Each number is 128 + 32 x the weight over its row's rms, rounded and kept within 0 to 255. Layers, rows and columns count from 0. Numbers have three digits each. The size before them is the row's rms in percent of the matrix's.

# up: layer 4 MLP up, 1792x448, rms 0.0335, rows 357-456, columns 320-383
# down: layer 4 MLP down (transposed), 1792x448, rms 0.0335, rows 357-456, columns 320-383
up357 104:100122073168094024198085162118075146156078170115128104115146161120142110107100154098164170108194120151063119156142115138129127161079137183148172121116128127190212080137176134164102127132130224
down357 106:153081192127138207099167128118160098129144083103122131156132122129141090144143155215118128128089122122139149116148124120162127081154142122113076173153143136087108173085090093119155098120112053
up358 088:105161144133188125173166098125135161124164161132094126099137107159139147093186064133177104122167133163145126069138125117056109092164117135126107200147114192098132130132132085070128157155130118
down358 089:169151140138098141117127175150161161126080148126147148161119153139107147151064146142099164142120103108145165224152138090209128142098119150140190080076111092113131135169149176159150131092135130
up359 106:100133131101108125092105108154135126145094139113112168149125053123107122165084119181075095146115132104100121121180143128124135129155151124125171087144116100076151088169140122106141087136129122
down359 116:123135174150128126093159135180140174177142086164070140133135177141068118135096115087104157138116195084163123129091089126113185165141130123137091170091123146167168177087119130109140128061128151
up360 095:240116194164079162017161094120152082169128052177124155087137113123129117157124164136155167162104076113114145118121133127171145128112123136112102166244123135157079098088173113111143138130145151
down360 103:051160077157173063195131116193093175122153151063123064112141142146098086075095108111107066137162184130154164156104094105055150123126099116115160128064149103068182154159099110170111134147106103
up361 103:150204161073162102086109082128157140084170093142151114165097138111159137122071175167133122089156158106129153113171159188114113147096207089143153121131130167159115112144089145138165174140118172
down361 109:085049109174142135127063163118090097193091170123122085068116131166062118112134146119120124146090092206107137111078096058131122144133114173163127132163143114114089112142105164170087076143135111
up362 107:139180121159143135150135122149147103160141147144104135165150110127155088152153114160189134167179097129160096136166156179056175080170082130145077155097124148117110124127092084116147121140119145
down362 108:128133110129094102133102135135121123110134156133135154087109159113107147135128125097066114047131145145114150140096119067185106147101127199110186082136137088124110161096143141134135101128137172
up363 092:168131136127117144137161113120070136084079124164125108105158149173104081112137158100182109093087099134152188150125125156079115113105076133196062158127155160141163085109143065152117119140198155
down363 091:101140140150120127106086137116182103152188165140143141123096099084163189159127102173115140146144154122130080118173112109167105158172127122089143094135119064114102158139122195087151113139076088
up364 098:144120117151137107125105119155148105150132104146125104057088134106103160105176095139134052119143158106087128157129120166113109125088063109137171121106108149143182150095169185121111203150127173
down364 099:145131150074178124106130140069118100096108168144146149189167116150160134160056089123129155112091114102199129098143101136098139147118134148106084133172172154098077091120060084144178119116170130
up365 099:124049215166158077132129095139151108046141201102166063117101114191116153143139127134148171110096116130141073150175125147126145129079092111140166146107170111177166070128124089120067106136141116
down365 090:156161120073086168134132187052113166177096078141121138123160142079156130110159120137085045117134170153109142104083101133144112172165137132124079127146101149090084150106136161159196067142131113
up366 108:104124163125121187155112097102096087145054136099127116143123106158110057137177167146144127100050122158067125093135104078126131147119080154145112118148085186123121175148120196067148101162064140
down366 110:138203137129123120160089118179128216151115145093111101121108101116113150145087096124101096112170070174071114094156185126123110111125192105086083092071173180078102129068094066146158115134133163
up367 100:106189089099048136073081130098089119138150137116139110092109153129183090161121106164099122089147146095160105096135115118056151092096126166102118086120103158116105133177108145112114081166086146
down367 104:120112145123158066146107170130127134106124102164161112148155134142133125088120138148110196132078085165110140176095155188135135124143144075154128150101149098119136177106134089127098133083197186
up368 070:117121115105160128107104122138165093145081130100111142158141146119095131124139161071108134176139156147161056142109050133114069141212093102133142082155146121172176139034128100100185177063164122
down368 057:159156137163090114138125147160140194158182166135149115136084110160135117153136121203154128090124102093105164105135153116139173122059122133124108120073124166136112090144124127170083061180088138
up369 088:166223087115035128129134093097109123137150159072144136100121122144111116165080128064138154089072120167118088127089104119124171156084121118152149097148144158084108231134129156137134172114109083
down369 088:092061157157188155172135112134134113134122116168125145155125140094186130088162139154101126173179110088137174133185143145118085104144130113119113148099076149160086059127090121129144073128150165
up370 102:132117151121042108124152121168207152103133092155166109145119131104161070158148084113136045119170116164069121157139163173082120180147098120111168130164173122100143111157155185165147161175148147
down370 099:096146127093178121125082156101130097111159105134111186134118143143126182097067187177118149120092129094128118143115155081153162099095164085134119121096140130140105143127098096073120102159098119
up371 103:129135178119159169172072137134124106043112152172170072139167134089153143091122094133145119080130098068134130150174139145109119141128111145127130086099171154144143163106140175164116046187226132
down371 099:129140090166102058085185117135115096157155137089128133125096139160172119143119139135091160131147173186093146117096065132068116142137064125108101129155122122135172131128118129151126193079067117
up372 093:105124121062192182078161102130131116126105105194139128122109107177137171153127131127112178092091148105133169084154124166107137154126154090120115050070131104103105157118171085134164089113177171
down372 107:134132141208104077188126131120113164154110121062164129125148152094141096127129127150149098137168136109133089169093167109146116127154127170141102172186145141146138080121106134124087181115136121
up373 107:112106137115117162187125129116145120144098112101083145063133092129127126088118113100149147126159159177119167125082176093120143147161153161143163112150183075097150126131128147157035157173113129
down373 105:151182170115152131112159097138095037099139156104120117185110140129147124157162125118101107161124138093131155136143137123141121102079109074109081140119123195121131130129132130149144079137168116
up374 112:135114134094144094106114116128193106122141090138109099129110096088098171116100154113083132128179148080099111142096143104124113107097139139166171095153136101129114133153148130199122129132098150
down374 103:088150142144145134125144155157111099123075155142113167112123138166173082112166108117175129103096115114117157112158126172141135148160112112126100150108141150148129092095128132082141145117105113
up375 102:092176137131146153136102129109170141153172113071151111123110150121121118114167159152109176068119093069141116135151174088143111092107111140157088138051174155124121131170104110092087067146141147
down375 103:112091069132113099098098115190082089080089183104072138106145116138196121128097086125126056152070169198124119119171126153108159203134095156085171103161123056106184127091155169168120212112076144
up376 102:102104106098062122142110116102146153082115125108123086153099171136141091128137091145185177124151161103175098148184172101108106134156106120121122160110115119167100156169112098101061184179160186
down376 094:119122135141151159111116134118124130160112105122075156124117080138120118086146151118114101083104110173116164150059098150138169145084122098143103086172161121072143148081131145139147114097076069
up377 094:171140096142131117099098148135065129122109111154146134113185098107150084153144062180135162132160159139092103137092117159146106157109180124139104135107129089080132167145117147092143121151170106
down377 090:090166181155155179124106108129143110101162108128088153109113150153118144148151221107140088141053089143159147143131103135139137168125078143093122130107087170162072079139131146122117130165101119
up378 095:049152124101118146124107073177139164120104143147138156128140173142092174086102150177147049121108167080056123114136129068156100093088117117171128189084154115134068123193122170140163138157146191
down378 086:171109123118105148168144182094092083182172101079142094104133114131141071187159086080150188162120122171199148078182114159099133125105142161116085064188102127084149122074181099149124138081153100
up379 107:205120149114092147120107136111123115163147107152130117109134120205154151084066137128148100138169119102107134107163123129084113146087174082119136124116113165137130106105130064170106100128100116
down379 106:072125099115146099135106191139164112093147142136147163118121083075125176155159090116129176122109134107148115114120172172172158116191137154168124145222156123152158115140180132063160130140181145
up380 099:126171164115125117091087132144162092095196109122097091161096146199146140139144142087097145110153130155130082163108125156117149088137139109089117135161154116088099118153101137157145196165111191
down380 099:159130099138130187151175124058085132149105101135127183122133113064178133118164136200193116102084109127160130071121143106129091089118123125150129086082111146130079091109137131078095077085131112
up381 096:120139142110176085105165128177148107165180196140047112191084107134099120157090125067119065181089115128145137095105158167107136128109104127166110158166104059148124179088135172059171058166153186
down381 097:103120132144072193142089143111106099152135063078199179084169146220185104102160106146148106073155115119109137176179063092159111084154129115077167109121150126089107066156184081202064157084107070
up382 100:087115181101178116132154138132134061094133105206159109150106082116153114146113176195150120170118116131117157151150115073130142134061107125114133162152118147155115087095113115099109178120124166
down382 098:138105100140094144122104108143141157125167127061094145120171128102087186138119141062125124093162131110122119084154108146096120133185152098113131082115181125116193175119178129188130073119135094
up383 097:209166129108101151185123128098066114124129144122118110153109125070052111117123152138152156100127094214232151195135142076146118149096157132139083136142110116150070123110113126151125141166111098
down383 101:042088153153165125068111133171228118120111106129141123113132166176201150135119105158094092147161161083015114111145098147080176162150076120089167141090105092114133136160097130069134092090142110
up384 107:114082156125177112143172076120133121145157081133110115092138161172147164052141109152159172098120136151134190109126101148094092165130160162149041085095083156138136126120135069158145125166148137
down384 097:148140116083048126114109193149134158098131165100152141119077121079144076171118163119095135164121135116162083141183164089146135103112120128126144110147179067092111108155120205102132125082157102
up385 103:131157116120184092120120106153151092073166141075099139156183158096145120119114140105176142199113057166130032164179116172087083123116160150123171118124188146129117116129139163134112117111106177
down385 100:177094172151114139139171160083084160153106092201182124080136087146153110131137114156077143093094179118103164119063149119132112183119116113126119103137099108144102144104127140122191108149124117
up386 106:091112173078078181131109118146126106121190111157139142079120145124157133135154134185116145124119110115136106099141119171178095042090084106151116179150134174187182144145177091154153100193132151
down386 108:173141123174113095108177157155090173110086107098133102125084168128096105105131121093122122087131116173140141117100150152077186190167156109123146118074145094116094157076161184076112078104110103
up387 112:123136196081168117138133161079078058174122136193117169104177172148101169122076137164065133110157153161053154140150104125075106121158181076118086094170106152120137102185123122198133142163120140
down387 105:151123078102115150100147116161132163169130164105083087132152123096129086122129143085163079095115165089155136113097174131116172174125168130155149156093141150188127179055131138117144137119136128
up388 108:136175091127151143139150090122132139133130044098128159123096137120126090137095093176135130137058126099154087093138155123103120098080112145119150141136121074152111151151088141148109185169127118
down388 109:147165180118081129079196074125155150117131144105064108170131166090148137049115137081071117086180081079102132143132110116133070169161161079111128086056138132154138086137131103115166082080168177
up389 094:116121149084131172086110094088172116202124111077119073132125074141118120126072091097185081150180109170123117089122157151167142178117102128159118085182082119119123145156155104149106161177140103
down389 098:152146177174106110193143145158114121136112088204147171122165125115171175064177110107033129110077123084153135150112093136101140103165118137120143132139139136095162066112127167102139088099114153
up390 104:106175143061121100160139100112135178133178145125110117134156165171165162135076110170151193094086111143143095193131123157114083158093155154079141098131080107123150136126101091124086092190103111
down390 107:133093103188135140099118111133113122117131104138131129069131099040116100094157150128107088153136197129151172079117131161137139127127089104177108125106176127105137121119103120147144145124157163
up391 096:151113115145122201098142102191156163127121131132103142096083116131127094116102094118111161105103161150130193103187171164117117157097109153135150087136147109121083081097139160153109092166129144
down391 101:114159161145131049127087127072115096122142093105135098162143162168118132143149149090153084127123071111118076180048130146152150126156110133097157160139131142120190150147116107102153189113110123
up392 102:158134135127216137168126129193127118128080128080152119112101058151105153110119085139172157116126104096140174136103152150132149117123122150085150150121068131099112113114162117117102181135135090
down392 106:132108169124046100067145107117078167094182168164111091164150242115131154142139150115070112161134125106112115118162061107088128154118106128140113093136121091138178162141124127146149132136109130
up393 096:096110142142161153145170125114162106174169147137130164110174130053095096106133127164089170077150122090136158153120174155097197130116137066132117136130107060101102155150161138138150194088158184
down393 091:151122088115092118105092145180110127084070099092150096119069129153161157152109156124173079156063161157106084148152120085112066126101127142119105126119128188131141103110122115135146105143140094
up394 107:093071185120104181117158124151080170121156156112150163146076107114156135057120111107088100101158132143137144122096204176110145143139079083171128138110078133153157143149098053054143134044098177
down394 112:181090105107091044142076121138141169125137109120081208146164181123141060199180130149147079132168070152120135083111105070141113133160121184160119098132193096098146106075210141161134072143106100
up395 120:082106115149114094142096145131133121123186126075111163095090170133144168112149125129093184164108136123154103098190123043199170105135149097179136064102111159129167144097194124163089176119132160
down395 127:148129114135125119139118117118153143204095154100130196165115101125133124139093193123145168109144157141143059129171137145107138131102169114142142098129126158111143139131171160109129173112145157
up396 098:145097180152099133109128118151137097142109146142146188121118066148216172035122088126116121141152158094099162072054154123128116136159114139111109170127096120103098107142115169123188067155129148
down396 098:185159097097135124097175149125074173117177100118116107164120157117100082201110144103116093107129066123187131138186093138091106134089137115108186097127131115140106159160161062161092197161152096
up397 101:106134168133072154078072124145170153155145115095115162125058155111146059081103137146178101135151053132112084153131122126134158103115118151171121164145143125175124069083123146132092108139125174
down397 112:133188078140119125112158082126098184082140194210132095190139136161139129140137084105115107101148103117131091076111195102116177175096127087140145069147153221088127120139102130147118080159121094
up398 091:104138122094062133174119140017079145081152155112059171108108122114085127149103111124159114105104050095145093095203113076121187145135115110120115099128132125121128166162141113151183119133154121
down398 084:171149094138177085094119105205212148177091126103186073157123127112185145110169143121080138124150177116131144184103122132093071121136170116136146129138122111116127107109155201140072129098084131
up399 093:108163123090148126125130094190120118193145139140154146091110120147119125079116074073077114119178153087130088131134142128146171095133134142151158107120136106141147137155091151088148105090089120
down399 098:177067167137127158082129116088095133058123126154129117148165138122162107192106148183156103146114115152114148117113110137077096148119115088092113140117141106104133118081155104197077114164146130
up400 103:073123180145098164058092148094107131134126151134116163094142150120111105096188094099146113099121152147137175163144157117156127119088126154066165129094194102107115145155131126176129087172127126
down400 102:194155122119163096153145113153131112143127098184141098148168097099207148137047160142144133123133137027127116098096081141120105090174111081163081143173061158143157069159124124101144179113133133
up401 104:085108145154110072125122146108121079136125153157149172142107102111155115114103121141144116116146142131151142090107138120100164117125131111146116093136142095198111121144135099167071132145157143
down401 100:135090075089133130092118102171125116081148147089112135118100115182101165172099137121124148113110108121090118150139127107089142140117093143150169161073115127089065121125074148153168126073116105
up402 097:176166086146103095141157108129078184105093160134147095112109119150142137108149178154130182165110140100162084085125104094065087153143133141133196160123111181125150145123134164122130131129115092
down402 095:093079158124131167163130105136191103146135110145167188129167131125102127176126120117109047101102147173070180184106133140152212132098115136146092106111129092136136122106141096124091114141141120
up403 099:112117110130098125126134156099168082094166147155135094143128127099158111134113125150141206131123135098127117130150094132135104182095125101155135146075181134134153113078131151174061127147126153
down403 084:155101137095149114113160083123141172133045120129127154093119172137101109145149082114119053141142123129121133129155177134140145096116120129132065111103138136118167148165123089154164138147097088
up404 085:161124095127137131155139174134165126107081104124118086103096151131089163059141101156080082112150148148133121174136130073095113182101131090133135113089136094142097163172097114112121139123134120
down404 092:102108180125106108118157056092099144131147151174146175158142105149189082131068124082201166168066131147118141093104120179144121078138151144114085123161086141152101098141144189108083130138137139
up405 102:143088058107111081091120136193162083117104099198116149114099110143079156114159168116150169124114112063125190178057149191146152118133098054124131141157084083154095093118153133134117086147129208
down405 105:108149211149187131115177135088116117132197150079145120090137155107173085089112105109122110099144152157103084121145117046136058114161110109118169150105137184103104119135121147141169173121115172
up406 099:154122120105067068118133124183067167157122143200129132130157103135111142096138101114159114155136174140171180096151085070175154047104188135133162128178175121109135122103171182123171122122195118
down406 101:152111105144112135120058133051082074123150096116069149141085143119171127140110125141095136123137097132107127156144192170042158181144069144160165082125106116155150103158080164122162140177107121
up407 099:141060103112118095118101183134136139188160114158134136145120153115151085125124101070125156116154115125182197130121114188095126160150086144084067098120118159141107140129102187045080085146209113
down407 103:155217144143140115146123084103144119107091129108135119089104109148133142162164163197132101097157140168040058101196147142110129153128146131153213126132103078155182140112148079206184189143061125
up408 095:160150098098070145115136099109166090115104130114094205150133165154186161159120105179099154181144123103047143097081136180092148155161160102097142085177093106099133155123166132106144095093081085
down408 096:135133112132145056128092168128066180124178164143151067126130132131035074125161149079120164093085095113227091114141115072120086069066102110161121099075143169114093122165098111114093144166096066
up409 095:118130122131033090129150184083124135172115178107126111099104139126119212098108077133118156122138097134139177129044101109122120056088127148148132144112183143130096122160143113105091102109156140
down409 086:127161145114184142141162086125134096118130100154115126181165114167117039160164195109145088106166158112094103097141094161132109205163144126098141136117134157118190141108103107153118076135126160
up410 101:151167104132135178138151148135128092140111131095151089098139133102117138172148140125121096119102107157153084073048178179132142115137118128103139150190114103143161123164151142150114151169099141
down410 110:113103154136121127140109115115121168128133075136133169155132102140159115089093110151118187100103139111133191182217063071131100154109125172104131109078139137105087104067093126129159054129133091
up411 091:101147129150154141130154163113173103150168109118148083166116160090204123133117160123159112114120150120145164136095160056131082080127113185117148160076179087103088153127136096149183138062109068
down411 115:171115124121100122128074070126057124119093147132128179093138079154089109102162095123117147129131108128130110115145156181093164160149136059138097075177064174115159102122114172124111164164112156
up412 105:130152117113163141109154192086061055144167166136113162126072144193159124138116116158109104114159152108117100134139120102138154094128137114121120179131130079109118121153082191131138096148139141
down412 106:104113142238144113121062150125145182129151126114131139149167099129102090073145130108171167114094095168107116100110148129117112105109165120100086151103130158115155091108123086116099086153082127
up413 088:169140124066164204146110153134129091148069155193139126161166149142143150145106118091133088155180141066086173115134106095112118146124142195189084086110132075121135098138089195106141103154090145
down413 079:090132132242076059087112087126100166134195130128102132118156119122105095139142104186141178083102111129142070129151141154137159101086115080092146131116126176142154108180093100100103155120145107
up414 107:119128133155103101082165121088147078176154101150107143078146090191133105147131137106135108071094115097139171163083188150073080189108182112091117182063117158129133142151108089120133117134134148
down414 107:151101152097130109212116092111156171044145154096121130161105116033136216072128102144083154206145094171113154099112094150156117094109075100138151110115088070129089090099151119141127158105118135
up415 090:138141067120126129109125110148130138181089104154079176170082136095101144132117099185095091120121169034100145093060164154129133139132127140104118100155156036117174151103086109139177179100190133
down415 088:119157169138105105130176108106125086103154198124158100126141124131158145088115169100159153089132108138146140139196097107058090102139118072118110145090107176089091078152143150171079085127126103
up416 085:111114201110114136091094082136042124153125121176138152135209143119220129131159125143152108120119092103149204096102139147133130146140126086145175168137092107157119135119119149121093150217135125
down416 090:151156036143152078146143141136189100118115113100132103143049092162075148165109131145112110160115212178104073146104169129133109125094160136106054123113157166060146125132195139097183109045161174
up417 109:119176112147121151122085073116143189095150155218128087076158108167058123141129135056117117113156101135162115152138136043112101111127097113148153128115119148107191175135094117102162117121101133
down417 124:147129127126095102120159134114174088134125107143175104119152136102255089116120115148112126150105141104119148131137107152110113144110083167085185101152118129129146154169139149164131078122145152
up418 055:135143100164111128102122088110157155116100114112116087151154090048170099168140126142138041100078085074127141120102103106091168173119146150129182174151033139127199106082132140110136141157142139
down418 058:133130105096140110185123102120153113133174156152148153139108125111116143166136108140114188163154129147115138097105147128132120146175146162133080085144190103179140096158133176127130130072081077
up419 102:124141191147160141147071163133150132075147215141165144111132115150107128127168094155139210148141161153081103130169129126078156151110101096173151135100138165135060100115123170129120086193117185
down419 107:144147074088130118135148134121124159080117035166162143111149101130181107131132177153090083142112114106175115206107131156120084104168135174142092145130088104109136105152122117177139141099122104
up420 096:150138101086162142139127106072102092131089109116155095103123106059211124142093142174106108149174110136153152175136103093140030146118161089130096140132091136097145103116169113141119163104101108
down420 104:151164166138099171080103133130098186115104128145072174119104132142089164082133082132152098132093127135095080142150085160144174109066105139130107123087165113152153145151067165094150097112116147
up421 118:142127103175119171179105084120129148171116140125084169098143081128125107115066072186098133140087092136195129102114185158141111090130136153164105161168139077091169114072125150092123109083108153
down421 111:057122151107152101111122137120095136158129191101167152128131170134148117143175157111136085131163124121093113113195049079107118115128158127108150134125115179143099130200097124162130139147197079
up422 091:143165101134094109121177166129141090136168138142151184112185160117116126112123162143138134122183167101110180166111144125152116132076103123128094154135106056178137174117135127128101100147166166
down422 084:119095152131211092105049129157113126118086144122078076174112090139160142142118105073107160100140063140185086126128151145123130126146140097106102149166141180055127101141122162131098170115153104
up423 102:091170144116166101113134126045078146137186174183078128122099105131147135124112171142168140062114140122157143146148151096199103125102156088152080075087147184125086085182152085115123127154134167
down423 104:176077145095059202185119127141160092151105101128155104146149137128157147137148171109082080182084160112103154124133099131071188128188130118114166155169113174122160148058107112174114082099137101
up424 103:214118119091114109138125158173143129150148144165155136136156143124140153086197130146189142136118133097076143185100129097143113159167138096122100111084213154144105093133166177177145110192162119
down424 104:044109111149133086137145120089114117125118073103119122090121135104123088144071144149103067105141110205171138076136086131087126083055096178125178183135083153142104163079079073097144130118122123
up425 097:144188156135117093132136109109158213122178101070111148091150128146167155121097139193175121109163122093136111081145085186074112099148135136114157133149131150093092176138142116087148126183113113
down425 088:123047087121152156120117138157092077135085167161092087173126156129126086117139104109102155128071142145178125130107177055185120138100093142136099143076123130142131084101123112133144112087136146
up426 095:140041097072085080113134104176133188153120088098144165108104166130151186119086125190107138164153147158123076144116152067111182116166155138154165121144110173105111116144121117134126108156144105
down426 103:145129121176157189143120157071090079074158159175086106139153068086107078152139117109153059128100093072185144104146097157134116129068061138095118116093120111157132117124098177173091107109116121
up427 120:171141112148132138145136111129130122132109075178141140210153166122151106094186123175109140199119136104119142087132155069183125092153077112125084136121115072192151108111086141108166185184114100
down427 121:139127122134150125110099180095071123103104149071131101102117116105135168107124102136084119069139105151120094181158089136153128155129102085101165107145170191056130134163149154162081115110138173
up428 099:103104144136123108135104130132118057097126088145098129114151152115113147089148154076119161108044189095099106142063123092101167090154117162110084123118160170153170096086147124162091078105186187
down428 102:149111160084107141141147110141174163080149144133098151169146083157163139182111105125145078163211028134136140107139139155127095202158118092149167130147136132093075175118150150121148153168099113
up429 052:139163144122161140128132054092139147113135112143086152093176122070153123156074124159082090155119116021150138147110073160080094135141125130159163123118119072121101150134114185140145136146079099
down429 053:104072104123118144149140177175148117134118140116123124114111150146133095130150097105134139058135107151112101112126090141163116133134135094139137079152108208162130109112142067111105108095123111
up430 109:130105137050101118091107103122126112120164094170126164154053133145130099132132127157113129118122124128141095120110139185109111119174173050151156110117121107106128176126169088120144076108146169
down430 100:166173124162143139165111135129104131161094156115120110097138142150147182139101100060147166102153163114114213148125070111157127106092081173146139115140179159110100073211085140139094166147110127
up431 098:086155112111070098166182124077084133167148060099163119163111143148144094154144131136159155107111109150184101118126136087107153204118210117043135133120109074123123121079152107125062090136127114
down431 090:188098139159130154106101138187167104062140152150063121118140119141094114105122132113106114143139145103096147150146122162136088062097063118195124103097144182124112097208106169118173210060098100
up432 100:111139113187181181164147096082146171142139113141106209152102134125144083164172117116104119183101148113129111115090112123137127130102119125092160171105142080099123090149133114136111179161113169
down432 100:147156113117058073092129115110105066146120166125105140127134113097122141091083156119150173093141121141153141090126144102102175154125106152132123131099121158121150129098150104148139062132145104
up433 104:149115099161151150099107112098190104134135148161152162070104168051141131219163112110146125098091103178104150159165165134161133099158161101101129066135152120127092171170115221163149117109132136
down433 102:110099160105121133171165151126076117145103096146140084129128113183115112075067140184159123167134180062091137105126106121131121185133130181160123213140067143135153074134157084056084112157102159
up434 114:150134089129167132112103153144128172165118106136155180152134178186174109080132082166157136146167113153108120120084181084133117143143081135153179107153204091120177125139081146105126113111117151
down434 134:183050118118065133157122124171171105206097100117096101108144105122117144172133193066108162135097152106069136109140131152138139161163166129137115128158139089123159218106151127117131112174161173
up435 105:118130071151165108125142107128128122121113080154033103116140100136100082150128074126112157104155122065046110182127095164113142058116095077185163134106203167124182148154158119116086075065138173
down435 109:114153179113123145157133112125114090132158157100157153154146155104159171095195198088134131119144103131187123114150160112138076149155175178052098127132056103086184078083080119194181199166104130
up436 102:129159168125186071149134130110101107121114150146091108108141128112126134103186113119157130123089149168123172145157172101111123151129081113179112182119151124103127145112105188156133086161153210
down436 100:132135150161132173096095142174130172158151159129153049133115144135151113137131159103135133137146084135117063153134090172132135135110174121089148094114097117145109143104142120107151159154140072
up437 091:084083175087128075113130161120100169052068136075113041159071152125101140168158163209138086167146084098139144164106145092116105120137137169158112092075146175195171106114116115136148155186090180
down437 091:185150110133136125149133069116148069170158157168132150083164091132149069098113129111133168068058183182095100070151075128157109130103103096092116175162095101066109097104158076099124109102146101
up438 102:168180104198178122176085127085089188129119135159157128162193153159208119141105093082124071161123081120163141172148182083123111086120062151125123088083149125089183099172130109129115204151098145
down438 100:103132105103120168067144102134144075114088169150092145113056118124101104080094150124117130111160183160098091124152083142101148177120210132126081139141107127155058149100104143147120049090139126
up439 108:070117094107102163101194131174091119120040098123216152134086136165094181039135106091145168140129128097138139099115118161122133134162143117121103099142080099121088121148098125107103093142155135
down439 116:171145110139109117172148131094123128117165088128064142178126061178124100157112151130157148116095163136106150123096106104135161109098168116091096138132169100181081102111137126114101170126068118
up440 104:079100135106120190041141184132179163094123160187134129127130166127152135177083142131086110100106183148097094162166141105097121116125116098197102154140083100125131120129149118146154159119150163
down440 096:162151169119146060228131147139102150166100103137108107072145113120115135115198102156152174178131102115134139116046093133132136116149137142053130092160128120131096102143123124076086157184111126
up441 092:097166115115175191144126106156097091138127097071140129139094167120151100091081091155151142156120087150101079169093135138126113121084148165161031133128165040124125156127151154098099135111135062
down441 093:160101161147107084120165140135113151151128157167103132113136091100153137125151128132101124113115126101153190122185090163140150151159105076149184126145084208143178090124134112141141103144158192
up442 106:053106181106160163128111147126149147093095102092116136110177095103166145082134125161132109064152148081173135151150141127096128177150109130135150092094171128163166145135154158098064094171144205
down442 099:138155075187059084129124116125149118148149119186135120155110176141090110148128114158164113115122123168046131131107127130132163106095140099105120114136110154102114117149078109180145143080061086
up443 102:163076093171095115149140107166126085200142134132122114157162154163058104125114178158074151131141142196111073115110142077153131136105116169106147155111149101182163146090052110148125178128172131
down443 090:064162150092145135105117139072155187053127104130109154043123093142179166109150087117127119100103139050117172154149098115118102119143155092115125093135122124039124096162198150091135090090102120
up444 113:152105128163150138066082176168189131107115125083104098095160100100136165217125115108168127130076097095147129083142180141103128126120086161100159130153177137147204137088111075092151120166156152
down444 129:102120118127211160123128133074156138051110120145155170151159165149153166143145139158169130100164097122150119143171176157146099053141114139121139141098075176114163070152096167141089099103151051
up445 095:110110135132158148143077160129086150150148096142144126086129125137181073130100086095166128092090124081155179170090114079156111152153130132096092161092118155174177094100128116139075104135128114
down445 091:149143093140124093134174119107137138095132143102103148169116112129060173089122150154101134165147157152101081109170114187096182086116126170166151097128119114092105169138111149152155151104150164
up446 101:140085132084175159130147076132140168138113139067109114127063116084199166149119185094127181133116126066152171118075141134186161084091146133152061115105116080148172162105120094125092111100082059
down446 102:135191128159154169113108177151128097149149089212100141115179117181120142140150066144090051152158126142083092096107177129084104161169163135102167156116110130151118171140124096108201135175121194
up447 091:155126067166157122092120125193133141147168086130120157131072140172136093104141111073098150137146147141109139115136142115107120165132099122105155160135149113146131133084151119147084114089173136
down447 093:128137153130142141137129109045099130106097167112135090110183114062110165113071123173177126156083092140132113087145116135142089088123171131142091129153131169125141121149111104161180182168098168
up448 100:149162091110136080168118094162124124151110142167182140131084150070122129153176147111117108166136122088146139103134107107106109153146141083129117085130153118072123140107126109100176100122112109
down448 095:088097123142131176069124160117109174111119138088103132174163115108119118083076147095149136089105124129142138123085137154123151128086123152091158185119133121175119113109091136155105139146182152
up449 105:194153118141058130135139087112144167147122143083131119160088083187122094060119113117087149087091105071111081062166099135111065158146159093102176130170143088126132164144181188131158090161131146
down449 101:128115170118201108116127152131139120097130115180130109094150136090112129154148143127154154152159187137154155159082170144117168123092127107151077182059129123106150094114096065124077137140143130
up450 092:132108099104157160126140127159118068167169076119107150121149113160141125077103131108095125091164171159165081105141108100102137108094151076098152118138153125147106168115087155093124155093067146
down450 095:098142169181109061118117147130150159070084154143148138125126131077114098122111141136142142134088090109072150158085191145136135100160052095147117101117081117120144091133139082129140080167155150
up451 119:113114085139122166156095133103176097132127209170168085149124164109177139126153133155160146100137174108195109144126171137080154137087093125157155137144102171122104166092138149148082109140157112
down451 139:101114060114110131136100074154148131129121147132133138137101135124161137168143102126124136150098107105162118051131132117116146146147149132142252117091153086161099134117132087143056119095123085
up452 112:127122167152204125106120138178099099073149114189082158160090089148158175136105094152100137160104159101170138117131161130124072162104103143135140135074167121139173115137109039150124115193098171
down452 112:095078106069112101141139151082184164156147098107198138120101139066130081129126117151149114111105108148144144129138125130074175047125200098141144106153079141112128124135133213076131112078177109
up453 094:065112138136087134159163107071112173090140146073061138092095106049072101093090095111156193193150145102152097085161131101119084129097192140134070164121167086102118121092092189136087068094153183
down453 086:142117121127198121073125111139130124149154163157151114148172122189157085165131135162119055077050095139140141195129070112146150142131105113057241103113128140161135105195140077127140159119106118
up454 107:104152179105155133123096200120121100091175125125140137151112091117211132141179119089093130126165118069157134121147195113113160089085139109117135141137125098133169126087143164182198224126148127
down454 107:124125114110130100161178094136102192149116066157110127146110172127083172135068147120090150071149163153166087109125126130145131114142114115121187133170182125117092167163139103107104045140127122
up455 085:072108099165146141159169089159107093050046111122089118142144131117130126128101150155136166109185154128137097110147131142166141133192067095103087149099168094110128192124162179140123135162116215
down455 073:184125158087081115112089123107156160180199153116166102116119094177093166151153066149102156135099105108140142099140103123075101083076159194166162102131061151147158120128120149120132147125161111
up456 092:111095155081152105119114195155146106126249100122129173108122080136142139090091083103113114153107140155123133162172187115129201172087160138092146100135145161135097116103130106139134148156122143
down456 094:111119163154102122126124049108126138117013131142153118096126128091096090133086164164186082029149162077154138082131136139123063074173117118092102136180090123147171109137126132110070118106129125